{
  "n_layer": 25,
  "activation": "squared_relu",
  "norm_eps": 1e-06,
  "rope_fraction": 0.5,
  "extras": ["some layers without attention", "paired heads", "gated attention", "a smear gate"],
  "lr": 0.00225
}
Each number is 200 + 40 x the weight over its row's rms, rounded and kept within 0 to 999. Layers, rows and columns count from 0. The size before them is the row's rms in percent of the matrix's.

# down: layer 5 MLP down (transposed), 512x128, rms 0.0925, rows 426-452, columns 0-127
# up: layer 5 MLP up, 512x128, rms 0.0991, rows 427-453, columns 0-127
down426,112,215,203,200,198,159,174,209,244,248,199,203,142,236,157,184,228,209,176,146,240,271,249,176,183,146,144,168,191,196,201,178,209,202,255,295,200,289,119,280,291,237,182,201,158,188,240,156,159,256,165,217,196,151,207,192,200,164,173,283,165,253,240,147,263,184,149,200,207,258,232,202,155,217,213,167,204,172,159,214,173,258,249,222,226,223,160,205,209,94,194,128,118,172,156,209,256,142,204,186,198,261,260,178,179,289,207,219,194,258,183,159,198,186,225,171,135,219,191,210,211,154,184,221,167,206,210,202,157
up427,033,240,178,75,174,285,183,115,210,181,99,168,209,168,237,192,170,270,212,175,195,179,250,243,196,214,129,132,234,195,209,203,265,201,232,233,166,202,133,175,201,228,339,193,231,169,167,178,232,208,224,176,184,181,123,207,157,218,249,184,180,212,209,176,168,257,205,205,209,186,244,204,241,193,190,190,252,260,175,175,171,185,169,231,201,214,212,177,226,188,199,199,177,106,209,188,193,175,224,200,230,179,233,224,267,194,186,234,233,225,206,294,221,215,210,93,177,159,204,276,200,106,198,214,261,189,187,208,199
down427,031,153,222,191,144,226,184,229,243,195,192,233,233,225,144,227,223,179,245,190,201,208,207,161,128,256,217,210,200,234,185,288,241,208,174,196,165,226,157,169,217,142,228,192,122,213,186,254,177,171,222,264,196,246,199,171,214,296,240,209,197,190,223,211,261,97,212,133,202,176,210,135,149,196,180,148,193,117,209,204,200,259,260,219,167,134,174,130,177,187,270,152,225,194,140,175,227,168,272,171,278,202,191,201,224,157,232,195,199,228,173,250,301,174,135,158,150,172,192,259,245,202,193,246,232,188,249,155,233
up428,049,271,190,136,143,212,164,170,223,164,176,204,223,201,228,201,150,335,176,173,194,257,234,245,174,191,206,185,156,243,199,85,185,243,263,213,189,211,225,234,232,277,202,206,238,244,142,152,201,208,278,145,93,238,166,182,195,203,190,197,194,235,218,216,179,259,221,132,240,184,195,190,161,148,222,219,250,193,173,217,209,207,211,209,194,213,197,255,156,232,210,259,195,59,153,246,213,124,233,170,177,132,196,184,174,202,221,238,215,234,189,222,200,118,174,206,190,224,242,241,211,209,215,198,209,244,164,252,219
down428,049,226,222,235,202,212,230,159,218,193,207,225,250,211,253,176,234,192,194,221,223,211,120,223,147,180,157,194,164,236,126,239,224,201,254,222,161,209,154,122,283,214,217,165,228,289,231,256,223,276,185,142,256,243,248,184,204,217,180,194,211,147,218,182,274,155,143,163,185,255,166,191,208,104,166,206,197,139,187,223,226,250,137,226,213,197,197,251,194,179,267,252,170,239,180,151,167,200,133,123,215,149,174,163,206,186,145,228,152,167,186,202,137,212,146,153,251,159,236,283,195,178,153,235,200,256,241,221,243
up429,028,281,176,200,159,265,177,143,193,171,136,213,254,143,228,189,208,286,196,159,151,170,257,228,190,262,171,185,211,177,172,195,274,217,206,236,184,216,146,204,184,201,269,261,197,161,223,229,198,192,339,201,170,196,150,250,55,256,134,181,166,196,249,189,165,227,197,211,189,182,197,192,219,215,160,182,236,252,172,178,181,209,178,224,235,219,196,204,181,217,235,227,177,134,173,177,244,161,207,228,138,177,172,231,306,129,199,231,208,202,172,292,170,210,239,142,192,205,204,219,207,199,263,197,222,162,194,234,206
down429,019,119,184,183,234,223,229,243,205,194,184,181,159,173,238,245,197,202,151,206,188,202,184,207,215,198,201,170,296,172,136,185,179,223,207,223,190,223,214,261,180,129,202,252,231,187,183,170,138,161,212,144,215,142,240,230,177,132,250,222,220,260,184,154,177,142,206,250,150,256,44,200,214,183,214,217,216,184,179,110,215,192,178,179,191,220,203,165,216,248,132,184,168,194,230,181,149,187,282,221,122,262,180,147,236,236,194,216,242,237,153,265,235,248,142,155,220,177,187,117,261,175,204,149,252,211,224,169,198
up430,113,187,191,197,197,245,190,207,178,185,199,163,202,226,181,255,211,219,212,179,141,182,211,262,261,164,209,215,200,181,266,107,201,239,248,253,199,240,198,185,165,169,198,162,233,201,110,223,183,245,204,207,190,147,201,238,133,199,188,212,147,259,225,242,71,219,241,200,218,132,243,247,192,193,208,117,203,268,144,143,190,207,144,206,220,187,268,175,226,236,220,207,285,143,147,207,221,137,175,205,219,132,216,250,185,191,200,132,309,139,231,250,245,179,203,238,129,192,163,245,238,176,210,175,207,212,214,228,252
down430,115,256,122,137,225,228,152,217,229,194,187,208,216,181,196,177,190,263,241,225,233,254,187,226,240,229,185,217,232,204,168,272,165,285,260,219,217,241,203,177,187,170,230,167,310,180,201,231,219,171,189,182,124,210,215,200,164,192,210,191,174,179,210,115,245,238,207,225,198,186,160,216,186,137,168,133,223,236,223,232,186,122,181,212,286,213,110,159,183,169,160,226,195,183,189,216,208,202,201,286,217,241,208,270,153,158,207,238,262,140,174,255,174,137,188,123,254,175,182,201,179,244,197,149,95,132,219,216,226
up431,104,189,189,257,166,230,155,152,241,243,172,224,229,218,102,231,216,196,227,126,185,177,203,196,237,174,187,184,249,166,233,183,175,175,174,209,209,160,219,185,173,217,231,193,130,199,162,241,116,212,343,218,121,207,220,221,172,238,152,220,138,228,260,230,180,236,168,184,223,179,222,167,236,169,186,249,203,251,121,178,145,157,226,227,244,129,189,164,218,234,196,236,227,146,237,171,246,175,147,180,148,214,162,217,329,183,199,230,198,258,206,197,220,231,191,214,243,205,261,146,296,192,198,222,214,230,241,197,144
down431,103,180,207,195,172,147,192,200,226,237,160,167,138,179,248,179,218,196,148,180,169,202,221,201,218,201,129,133,182,215,200,229,192,219,215,216,97,225,229,258,205,205,211,248,192,196,193,252,269,222,118,250,190,263,228,191,208,207,146,203,187,229,245,170,125,174,202,228,207,231,151,170,203,212,112,156,191,180,261,250,290,174,184,221,261,240,106,206,197,167,267,173,156,227,175,241,204,218,273,219,260,235,248,135,200,237,166,196,156,221,157,277,177,122,203,211,154,270,167,229,175,175,220,194,161,153,174,181,301
up432,096,238,154,206,217,207,125,198,270,251,185,226,216,164,201,329,224,209,247,153,207,201,199,174,169,140,233,214,241,237,119,163,194,200,149,309,230,174,243,135,201,220,203,169,214,134,197,186,228,243,182,195,184,120,186,216,160,197,178,184,156,219,182,155,188,225,187,125,140,203,239,224,249,236,171,198,196,270,209,184,213,170,158,200,201,180,217,204,128,231,142,200,189,195,274,215,229,260,259,178,191,221,237,213,225,267,207,249,294,228,204,209,157,173,187,123,247,225,203,135,218,244,182,111,209,218,175,209,135
down432,101,244,176,245,171,179,194,255,150,156,181,142,229,113,190,124,184,249,230,178,141,135,186,258,172,179,198,165,155,142,216,230,279,288,194,180,172,192,198,278,174,212,161,182,211,178,161,173,218,192,227,182,194,306,177,187,289,160,209,159,206,227,223,243,208,279,222,297,163,142,156,211,213,108,246,217,182,213,225,176,199,221,193,170,216,218,105,221,185,180,207,197,234,205,183,252,246,313,169,200,237,241,203,197,194,171,187,184,238,146,177,154,153,208,184,166,211,172,173,234,229,266,196,210,229,249,193,184,201
up433,123,191,167,158,202,214,195,103,243,210,212,212,180,150,205,193,218,260,177,170,197,234,210,315,246,144,211,159,170,173,129,233,206,152,240,164,153,271,164,181,196,262,222,216,258,193,219,237,298,189,230,219,192,209,149,215,182,164,204,148,195,150,196,187,199,300,260,224,210,147,232,251,223,163,208,207,307,263,201,173,179,228,178,269,222,193,250,225,269,208,146,199,230,193,223,146,157,185,183,238,188,115,164,207,188,208,113,191,160,183,232,235,241,179,173,152,183,145,237,139,158,231,196,239,172,229,210,215,243
down433,125,184,140,164,229,182,237,186,107,173,181,122,188,204,291,224,215,173,239,148,183,150,228,148,161,178,181,225,233,213,308,219,204,238,171,189,248,189,270,150,227,210,186,183,184,302,199,222,168,130,238,229,164,233,124,163,101,227,220,277,217,170,206,224,88,229,203,217,176,195,183,162,119,193,181,251,145,237,244,211,170,173,197,197,201,222,130,222,215,174,209,216,145,206,201,216,247,175,178,231,228,144,200,253,170,193,256,223,224,208,196,225,209,161,239,183,258,263,225,209,230,214,243,213,235,173,180,132,229
up434,095,160,177,112,261,214,205,86,189,116,154,130,183,198,202,183,194,233,273,187,207,247,166,271,227,268,128,198,159,153,166,182,243,187,225,182,239,156,169,257,242,187,235,223,262,209,220,149,164,242,209,250,211,200,231,188,165,220,180,203,164,144,205,154,142,210,128,252,178,183,231,207,197,121,174,227,166,249,240,171,193,226,228,294,157,214,199,229,155,150,221,178,231,185,244,173,207,139,180,174,265,225,222,193,254,183,198,296,200,247,168,240,244,214,196,217,246,161,150,231,209,156,238,201,209,152,192,203,147
down434,098,153,266,87,118,218,239,198,205,258,216,227,222,234,197,171,162,178,194,226,259,139,230,142,205,215,208,219,239,262,138,273,179,207,176,211,233,169,225,244,245,231,185,219,232,254,217,206,200,235,202,214,148,161,208,182,198,274,208,146,123,219,193,248,141,264,234,172,226,189,235,177,139,130,186,171,150,250,221,174,195,223,268,188,182,176,257,201,165,282,230,161,169,190,198,113,103,214,250,200,105,156,194,203,215,154,257,184,178,199,150,222,200,202,253,183,223,190,153,167,215,203,171,233,197,258,224,160,176
up435,040,205,99,201,190,255,145,197,206,201,161,157,184,198,302,205,118,325,197,106,184,131,310,200,143,255,129,165,198,156,193,204,246,258,243,199,193,219,191,202,203,207,256,208,203,195,197,201,231,206,215,158,218,193,195,255,130,207,121,203,185,194,230,235,201,250,200,189,200,136,197,227,201,175,136,202,236,265,188,206,143,198,195,284,201,252,213,203,220,279,190,213,187,137,213,179,200,173,228,193,195,205,267,230,205,175,193,213,218,167,200,331,194,199,193,199,218,131,196,204,240,203,206,194,221,204,245,244,202
down435,028,274,139,242,203,151,147,203,199,329,201,200,138,234,118,197,201,254,221,188,180,264,227,127,202,275,274,203,127,253,193,188,188,201,196,194,201,188,192,214,122,113,194,249,223,209,229,180,201,207,199,234,180,236,211,156,205,189,224,209,252,233,212,183,261,197,143,196,207,205,149,196,284,217,274,127,150,202,203,143,219,206,198,164,221,204,202,213,238,199,210,196,135,169,196,202,198,259,195,191,199,201,213,199,302,196,171,113,95,120,259,267,204,189,201,233,204,223,199,209,211,209,248,208,203,189,152,195,175
up436,107,228,189,255,186,250,153,222,253,133,167,142,182,196,218,304,159,201,257,186,174,184,181,231,174,209,250,208,233,165,175,203,209,194,192,163,221,180,191,253,230,204,249,265,188,227,162,200,223,195,233,228,221,153,195,254,184,164,125,228,117,192,124,147,180,195,156,183,170,281,222,211,121,237,176,156,234,232,152,184,204,201,139,217,128,156,127,275,186,172,221,277,240,230,246,205,195,192,228,188,149,114,257,224,210,224,195,213,245,203,178,238,216,170,241,228,186,194,136,279,172,199,199,189,198,203,250,283,108
down436,106,210,250,186,220,167,139,163,227,236,152,214,270,204,189,201,163,222,182,197,233,257,166,124,165,251,165,182,100,161,249,217,224,225,181,245,220,193,179,174,185,200,190,164,223,200,304,200,185,240,212,177,218,246,179,107,265,245,206,229,221,272,172,245,204,198,216,208,231,239,140,221,227,225,193,178,149,229,154,174,178,127,209,237,207,208,280,86,156,208,216,228,150,207,134,177,219,186,280,159,162,178,145,153,148,219,173,203,185,202,188,140,225,317,168,199,193,177,159,178,234,184,277,223,229,197,247,207,214
up437,127,191,173,197,219,237,207,194,210,261,157,232,178,176,139,265,202,248,203,204,148,187,193,235,147,198,149,158,239,208,165,182,224,222,222,181,197,215,191,248,166,201,219,202,218,246,194,201,277,275,242,186,211,136,179,231,106,167,172,189,213,209,220,183,218,262,231,238,143,193,226,277,206,171,213,244,190,251,162,217,199,92,169,205,215,163,254,217,152,136,153,284,115,212,214,273,170,160,207,108,217,204,159,190,167,159,158,227,214,257,245,214,230,212,279,227,202,113,231,164,104,168,185,264,216,167,200,156,223
down437,121,167,187,206,267,241,244,240,186,203,175,220,191,195,279,199,190,229,184,145,252,188,240,200,165,206,160,216,163,206,193,225,176,188,209,156,221,135,214,231,180,214,295,154,201,160,227,179,162,103,205,230,200,151,194,150,257,152,151,121,190,255,196,141,126,249,154,201,226,191,174,242,181,230,221,256,183,245,142,175,199,211,220,217,217,213,285,177,174,214,197,160,207,317,193,152,202,132,211,203,267,174,227,213,173,171,207,146,192,174,176,273,243,194,295,184,224,222,133,233,218,267,188,192,107,227,168,266,185
up438,039,225,100,190,201,299,194,136,167,225,126,143,215,104,221,233,212,248,213,147,211,234,231,237,177,250,141,195,260,173,206,196,250,253,221,223,186,216,182,192,161,225,256,192,217,171,168,189,210,220,273,156,218,195,187,210,137,200,164,179,148,249,205,220,191,202,194,192,169,192,199,247,188,193,191,230,211,263,183,164,140,140,186,281,230,190,219,206,236,205,195,245,196,134,159,155,110,183,286,193,221,151,153,220,235,201,197,213,276,196,202,253,205,200,269,122,217,229,199,245,171,149,245,256,302,222,206,249,178
down438,033,181,204,178,188,197,203,200,205,197,224,267,105,150,178,293,219,170,200,246,172,271,274,194,209,204,158,217,191,204,254,234,165,204,167,140,186,197,228,202,131,209,189,207,217,187,213,208,156,196,200,203,238,218,179,197,295,211,229,261,232,327,126,199,201,203,159,248,242,217,103,198,204,112,279,241,109,144,219,216,200,179,202,103,176,230,172,221,229,198,182,193,158,179,191,209,200,194,152,185,212,159,213,198,236,204,188,170,198,186,209,202,185,294,184,170,193,129,223,260,209,253,206,177,135,116,254,208,188
up439,112,202,157,195,225,199,139,138,233,218,94,153,230,223,254,275,220,202,192,138,216,210,198,221,196,219,210,188,202,207,251,141,229,195,191,218,190,158,161,254,182,231,203,215,183,197,148,196,178,226,242,245,196,187,214,145,101,209,119,218,218,210,254,179,222,276,123,152,166,137,119,215,199,225,185,190,215,208,189,202,219,195,289,280,208,149,189,317,121,198,201,204,286,185,239,146,246,149,211,166,181,202,252,222,218,234,148,217,199,214,207,228,165,200,237,194,245,197,198,282,217,191,225,216,192,224,150,113,164
down439,112,198,221,198,196,166,279,159,250,220,210,258,132,225,222,168,260,242,240,282,199,250,165,248,188,176,234,181,200,270,235,157,210,156,155,170,179,176,134,211,241,286,173,225,162,175,183,193,158,195,158,192,258,198,165,171,258,138,258,248,222,199,182,224,239,201,182,245,164,193,251,166,143,212,253,154,145,235,202,193,253,244,154,181,100,198,186,227,257,233,206,189,207,172,223,144,109,191,168,227,172,181,222,207,170,203,198,208,199,104,293,245,267,159,251,170,219,127,165,236,178,197,176,182,165,209,154,240,192
up440,106,182,191,164,139,219,170,154,218,183,151,107,235,271,238,257,192,207,137,226,182,173,172,196,284,192,160,215,169,211,232,130,261,177,196,239,155,199,204,210,232,174,212,163,191,187,230,153,178,162,186,188,212,95,167,167,167,215,177,278,210,235,193,195,282,185,265,205,248,207,205,168,151,221,250,189,186,224,149,159,165,163,172,216,209,242,240,238,163,188,222,210,223,163,199,192,144,212,160,280,314,187,189,185,256,201,265,264,217,248,230,223,216,216,173,190,287,165,206,281,209,152,163,220,252,123,152,223,170
down440,110,243,230,179,220,207,226,173,225,298,238,223,238,153,190,213,155,147,287,224,106,188,159,230,126,245,135,243,199,197,183,197,148,189,176,158,238,166,237,212,227,150,231,257,198,186,214,218,164,266,207,205,113,196,216,165,173,207,127,183,275,217,191,223,125,221,193,201,96,165,238,262,223,200,235,231,203,202,221,190,242,209,249,153,252,183,206,206,204,168,143,200,258,255,159,246,186,247,186,137,176,218,169,196,201,214,193,214,188,226,228,149,215,225,245,277,185,133,187,228,216,215,172,145,155,177,245,171,92
up441,110,157,200,189,224,233,164,198,144,221,154,139,188,222,182,229,213,204,225,199,200,241,206,224,218,307,214,201,238,160,206,146,175,240,232,211,199,163,185,166,182,198,306,192,250,227,224,164,177,250,175,197,205,155,211,211,216,181,169,220,198,196,244,147,247,184,180,211,192,108,179,288,162,161,230,223,240,244,202,232,167,113,138,269,162,226,297,210,227,190,240,259,247,193,166,209,130,145,224,140,201,138,237,159,302,160,169,264,184,175,198,215,253,202,239,187,197,109,241,226,121,141,178,203,206,179,190,161,178
down441,109,256,199,230,221,216,233,248,176,219,117,168,203,198,247,175,210,212,168,138,309,127,210,203,190,181,210,155,231,155,184,196,196,127,131,204,237,204,187,170,217,138,181,141,164,197,195,156,171,195,230,236,206,287,202,256,223,254,140,188,184,271,219,198,184,195,167,170,191,217,172,158,197,200,240,220,175,163,186,269,233,224,204,152,237,183,182,228,130,293,172,251,114,204,157,206,181,177,227,284,201,206,194,303,107,162,173,190,207,178,255,293,226,221,199,267,209,223,195,226,231,185,196,122,192,184,187,217,241
up442,097,179,209,148,228,209,181,219,172,100,231,180,184,158,186,164,69,221,268,199,192,126,195,205,152,218,185,158,195,127,271,123,184,287,274,273,154,276,224,183,190,201,239,163,241,244,184,134,216,193,215,204,206,231,218,200,198,163,251,196,172,129,203,117,238,215,257,221,177,266,195,226,104,266,171,222,146,264,203,193,184,255,237,210,174,221,211,149,208,208,192,173,146,246,154,192,201,178,244,212,205,215,227,236,179,159,207,223,172,217,148,215,182,179,237,193,246,173,238,203,194,172,174,162,243,168,144,236,187
down442,099,230,132,202,200,198,220,189,243,331,105,180,189,222,188,275,197,188,198,235,231,177,165,155,278,190,226,195,219,268,133,222,170,210,199,213,220,170,200,192,299,157,198,225,173,200,121,201,196,214,198,206,237,199,114,204,201,172,143,181,232,140,243,241,208,209,201,238,227,138,262,172,168,246,260,156,164,141,209,278,201,198,185,168,244,135,209,184,142,212,265,164,224,187,238,154,215,182,133,260,235,135,183,200,212,154,222,110,271,190,183,196,179,226,221,191,233,164,208,224,240,238,225,244,191,234,170,160,164
up443,112,206,144,169,270,193,164,229,224,212,195,162,249,72,242,200,243,196,218,196,169,210,189,181,214,205,187,209,203,136,257,158,309,288,238,168,223,214,178,196,182,163,268,196,139,137,174,211,213,230,227,206,194,249,206,219,185,189,99,225,261,174,156,120,212,213,176,152,207,169,249,152,164,138,175,159,211,238,218,135,196,200,243,220,193,274,159,233,150,239,231,215,227,179,202,194,245,217,144,135,285,200,226,155,209,230,209,276,196,190,227,212,155,165,194,223,242,212,227,201,210,221,270,233,210,157,210,286,235
down443,106,187,172,162,220,286,179,205,280,177,221,208,195,143,205,238,109,214,282,258,282,229,248,160,199,239,257,190,211,300,224,243,248,238,186,198,232,164,163,164,206,134,216,223,202,212,139,163,216,152,160,191,264,146,214,123,263,242,243,269,208,158,236,174,143,216,135,213,135,182,159,144,245,218,215,221,201,218,199,196,169,154,136,159,188,139,160,225,169,170,228,208,173,207,225,202,232,243,175,267,180,194,253,169,182,205,189,177,165,230,235,183,159,180,218,183,188,297,159,154,210,210,231,231,152,159,186,243,175
up444,131,185,182,188,200,290,203,102,228,241,201,185,249,211,220,206,170,228,194,179,200,225,197,253,226,146,190,163,159,204,132,194,236,178,223,242,217,245,188,211,202,276,195,238,191,200,174,187,280,176,189,249,222,186,193,265,141,280,237,207,220,250,212,166,204,305,197,152,153,191,249,169,132,200,197,213,252,261,189,218,131,195,208,231,234,182,213,274,178,206,185,162,151,110,198,238,131,135,173,244,186,169,217,222,216,167,194,198,185,246,141,215,266,219,137,198,160,195,241,131,140,182,140,262,272,159,161,186,142
down444,127,260,144,206,181,208,207,188,170,124,209,189,200,205,224,235,259,181,137,100,244,172,156,209,228,224,167,172,239,239,257,227,157,143,236,225,207,226,212,169,178,168,176,219,165,218,161,234,228,177,118,277,156,205,222,231,221,224,183,181,244,210,160,164,170,168,208,289,162,229,158,136,216,204,248,193,236,192,155,196,154,205,208,196,264,158,211,157,59,173,188,253,215,205,210,251,243,241,222,253,191,244,165,190,155,162,187,239,189,138,208,240,227,215,150,292,155,221,261,282,210,236,197,158,210,187,193,176,121
up445,131,233,172,161,184,254,53,107,200,219,147,207,181,175,206,266,180,236,188,187,193,182,211,191,198,161,202,230,163,184,207,151,191,202,161,248,203,219,198,197,204,308,236,229,157,130,183,243,190,251,225,190,246,185,194,232,210,235,223,127,160,255,251,144,259,240,230,206,116,135,150,163,201,189,175,156,190,268,203,191,208,248,74,217,208,268,195,204,108,194,159,211,189,231,233,230,196,226,145,209,262,168,154,196,220,180,205,175,160,224,161,220,166,176,269,216,240,166,230,240,219,207,197,185,243,213,238,232,199
down445,133,226,179,172,262,193,180,205,246,290,226,177,188,249,239,173,211,258,143,166,199,164,209,261,178,152,176,206,254,261,191,182,202,141,207,211,137,201,234,195,183,184,154,196,213,209,186,104,240,198,224,280,167,238,181,166,74,219,231,196,211,234,198,227,175,209,214,161,241,176,206,134,207,157,152,195,252,168,221,231,168,205,193,127,59,221,210,191,160,214,199,212,221,271,215,200,160,191,219,148,212,204,298,217,200,219,178,166,168,199,222,236,240,187,279,179,189,284,171,265,117,222,195,219,194,208,172,141,201
up446,104,223,228,238,154,211,120,145,226,188,220,209,190,209,159,191,150,201,218,198,242,210,298,219,215,248,134,149,211,224,193,198,235,301,188,153,219,192,195,281,219,149,252,241,177,239,185,174,297,148,195,148,151,175,182,242,156,186,150,216,204,207,220,195,162,215,245,177,254,145,203,194,174,142,139,219,238,227,180,125,159,227,187,265,196,116,196,191,231,248,282,202,214,167,246,207,199,201,291,227,194,185,226,163,204,137,153,175,256,122,193,222,200,225,166,216,246,141,189,174,180,157,252,234,170,251,234,206,266
down446,101,186,127,228,177,218,150,155,275,261,197,259,110,170,213,225,184,189,269,267,200,92,272,181,209,291,204,167,234,309,132,259,174,209,196,209,134,172,180,164,213,188,110,267,186,212,226,179,216,201,220,197,165,214,210,147,267,148,199,219,200,139,243,201,246,234,243,174,220,262,164,197,212,249,212,255,165,228,229,263,180,160,216,218,214,196,225,233,189,159,240,224,166,202,125,208,236,216,191,166,183,236,187,249,184,175,135,185,144,230,206,201,184,206,200,213,161,199,175,188,195,191,161,167,158,199,156,165,120
up447,101,137,211,151,256,258,213,228,210,183,199,155,216,207,168,167,188,268,219,179,212,179,303,204,140,240,189,149,160,163,224,115,225,237,162,287,181,257,219,210,193,168,214,189,185,212,213,233,167,256,240,231,154,182,179,242,224,210,188,165,126,264,258,199,230,288,182,190,207,209,171,247,186,188,221,180,160,197,168,123,194,205,224,165,165,275,219,189,226,305,163,272,137,191,116,144,242,203,158,281,179,170,153,212,195,255,209,168,216,212,208,173,268,162,276,183,196,165,180,195,191,142,140,190,182,184,187,199,243
down447,101,257,295,261,143,148,177,205,218,183,164,285,207,236,183,203,227,198,118,208,182,157,175,192,230,212,205,171,206,168,252,221,210,223,177,220,142,136,181,178,239,258,172,233,208,190,198,198,227,158,201,222,218,186,191,204,135,150,217,150,202,145,239,166,131,166,204,185,177,195,233,143,124,195,223,151,180,221,233,203,159,200,241,226,246,196,157,263,250,209,270,243,248,129,201,216,177,190,190,132,234,254,213,142,255,149,244,262,187,148,170,277,219,205,124,230,194,198,230,167,175,261,264,189,211,318,157,211,167
up448,111,279,178,171,214,317,228,159,238,241,210,105,206,183,165,220,197,270,139,145,182,189,178,216,234,175,216,162,221,200,186,149,228,238,300,191,237,209,196,210,203,170,255,197,201,243,223,171,257,254,184,274,240,210,229,224,169,148,251,185,113,134,156,206,153,175,264,218,125,186,158,236,181,194,155,203,177,244,142,138,197,157,258,224,172,218,192,152,142,162,224,190,225,206,169,206,236,143,224,160,219,189,169,177,261,237,164,213,153,236,127,220,184,210,223,230,239,164,160,164,261,185,159,253,202,247,165,213,160
down448,113,130,207,141,139,154,156,180,261,215,250,204,252,266,243,242,208,175,212,187,209,211,273,136,243,204,156,152,272,254,181,195,147,168,202,242,287,256,224,224,185,187,173,158,175,233,117,127,185,175,228,195,224,216,141,208,131,212,180,206,179,188,264,236,213,257,147,151,206,124,264,230,204,227,212,173,159,191,208,240,209,145,219,217,170,229,249,253,193,179,179,303,229,224,216,158,198,138,129,228,156,183,230,228,197,195,195,184,193,104,206,197,202,176,153,133,166,235,180,276,207,244,182,235,236,187,183,196,190
up449,108,147,175,165,204,197,191,233,191,119,212,177,198,211,219,191,224,216,155,176,181,122,191,202,190,280,195,218,155,202,274,120,243,233,202,256,219,205,193,237,204,210,226,217,244,178,160,221,214,185,143,174,225,183,206,183,144,221,209,165,64,185,141,134,199,145,195,160,158,233,177,277,180,197,201,247,250,241,234,176,239,227,162,196,252,216,157,141,243,202,191,323,159,190,170,185,203,199,152,243,216,225,206,135,170,187,260,290,228,198,231,239,164,226,246,184,139,160,219,220,177,112,182,180,295,177,213,171,177
down449,107,231,236,134,171,286,211,177,133,167,163,209,259,172,207,175,229,211,218,148,243,205,159,146,227,146,179,178,212,183,192,154,204,252,226,101,261,244,165,256,186,224,225,161,205,172,205,198,152,191,220,163,156,180,218,325,196,208,197,171,218,210,191,211,196,197,184,216,195,228,255,186,224,186,151,254,239,260,172,159,173,173,258,255,121,219,150,260,226,154,150,212,227,175,210,168,150,213,189,176,205,239,235,279,219,202,199,235,155,122,179,266,144,136,117,197,252,277,279,221,181,233,220,175,242,169,220,198,220
up450,107,193,140,137,131,249,219,213,171,204,194,195,179,181,204,228,188,251,194,148,170,180,223,204,152,211,126,218,142,195,222,216,232,211,192,233,218,238,79,216,188,232,193,150,201,211,167,156,208,255,183,271,287,185,195,251,175,157,228,202,247,208,205,181,223,211,201,171,148,161,268,254,178,277,250,203,205,201,199,196,192,194,189,243,211,241,245,169,170,249,198,365,150,171,213,205,183,179,217,246,204,142,152,264,186,220,204,188,216,234,180,171,109,184,243,204,226,183,214,235,172,209,222,164,175,136,124,206,96
down450,106,197,172,260,254,136,221,125,229,227,114,221,215,213,209,192,197,207,215,146,165,278,132,188,116,186,239,221,203,217,222,174,162,158,231,169,223,233,259,169,225,226,166,225,206,202,310,200,223,106,231,159,164,202,225,138,149,241,105,292,201,172,247,110,185,176,230,222,257,254,118,199,194,204,198,144,251,205,166,157,147,250,154,159,219,167,191,172,220,226,195,172,240,209,200,251,142,256,193,184,218,226,205,168,223,195,261,173,213,206,191,185,206,238,191,247,225,246,245,176,168,207,185,212,129,211,248,187,202
up451,115,284,174,196,143,317,125,172,186,147,169,181,238,184,240,220,215,203,224,204,152,197,265,270,195,228,190,206,224,200,258,210,231,188,174,238,193,176,188,220,149,228,242,199,226,191,213,226,210,231,151,207,148,178,125,199,131,204,220,193,176,182,262,203,252,168,259,189,166,191,126,222,188,166,198,249,192,234,199,160,277,155,230,205,264,173,170,206,134,169,160,172,266,215,156,205,164,238,182,221,223,127,229,262,221,94,248,227,237,260,144,232,170,287,184,209,182,215,212,106,203,221,205,153,222,138,162,190,207
down451,122,159,152,193,250,183,205,236,156,177,192,238,146,244,228,207,222,162,212,276,213,147,164,227,197,182,223,150,238,164,215,195,173,168,228,221,279,233,195,204,194,228,141,175,219,175,253,153,174,206,205,214,230,252,202,110,212,125,188,229,223,213,202,210,188,237,353,201,203,182,67,224,208,165,260,197,244,248,236,203,258,150,226,190,307,180,174,220,226,169,190,165,193,166,135,161,297,213,224,274,215,153,214,150,223,156,194,175,162,212,188,184,224,227,250,152,248,212,190,190,198,222,181,180,189,250,156,152,176
up452,096,209,196,234,185,248,205,204,240,111,184,281,231,190,258,257,261,276,188,164,212,125,259,221,206,191,244,148,209,208,173,203,301,182,207,217,243,227,230,177,199,204,182,183,165,168,254,134,221,213,207,217,125,111,194,194,192,237,103,170,199,190,177,211,177,244,245,239,125,174,202,229,188,241,109,223,144,242,194,183,223,204,170,188,211,275,209,219,224,273,182,216,157,158,181,144,243,212,228,165,170,185,165,255,255,141,292,230,229,219,157,201,154,232,229,186,151,119,178,163,206,221,161,170,205,203,242,181,197
down452,097,202,196,241,146,235,192,141,216,222,227,184,161,150,155,212,105,250,239,216,207,153,201,40,257,197,238,230,202,214,156,170,205,230,291,193,175,180,201,212,180,287,207,237,268,233,221,242,202,228,209,123,185,214,173,173,231,144,240,196,190,189,220,162,203,191,227,206,282,288,205,181,135,181,167,195,225,218,172,157,157,164,195,246,165,169,208,150,191,129,188,188,214,174,300,210,173,214,187,267,247,176,207,170,257,253,106,181,216,182,240,247,186,204,208,193,231,191,247,173,220,164,273,203,218,210,185,167,204
up453,034,218,145,215,195,317,132,152,218,217,117,129,278,225,246,209,206,321,222,125,207,172,249,200,182,160,86,197,191,147,169,189,300,213,241,230,153,218,208,239,145,241,309,190,194,165,179,199,220,209,266,182,229,205,178,248,81,248,144,180,176,227,214,162,203,198,199,145,147,204,229,222,177,201,166,182,200,231,161,169,207,185,202,228,225,213,238,212,243,201,209,313,192,151,208,207,207,177,200,229,174,178,187,182,218,188,178,191,187,205,211,269,216,199,216,195,197,165,213,242,195,197,183,171,235,191,196,212,220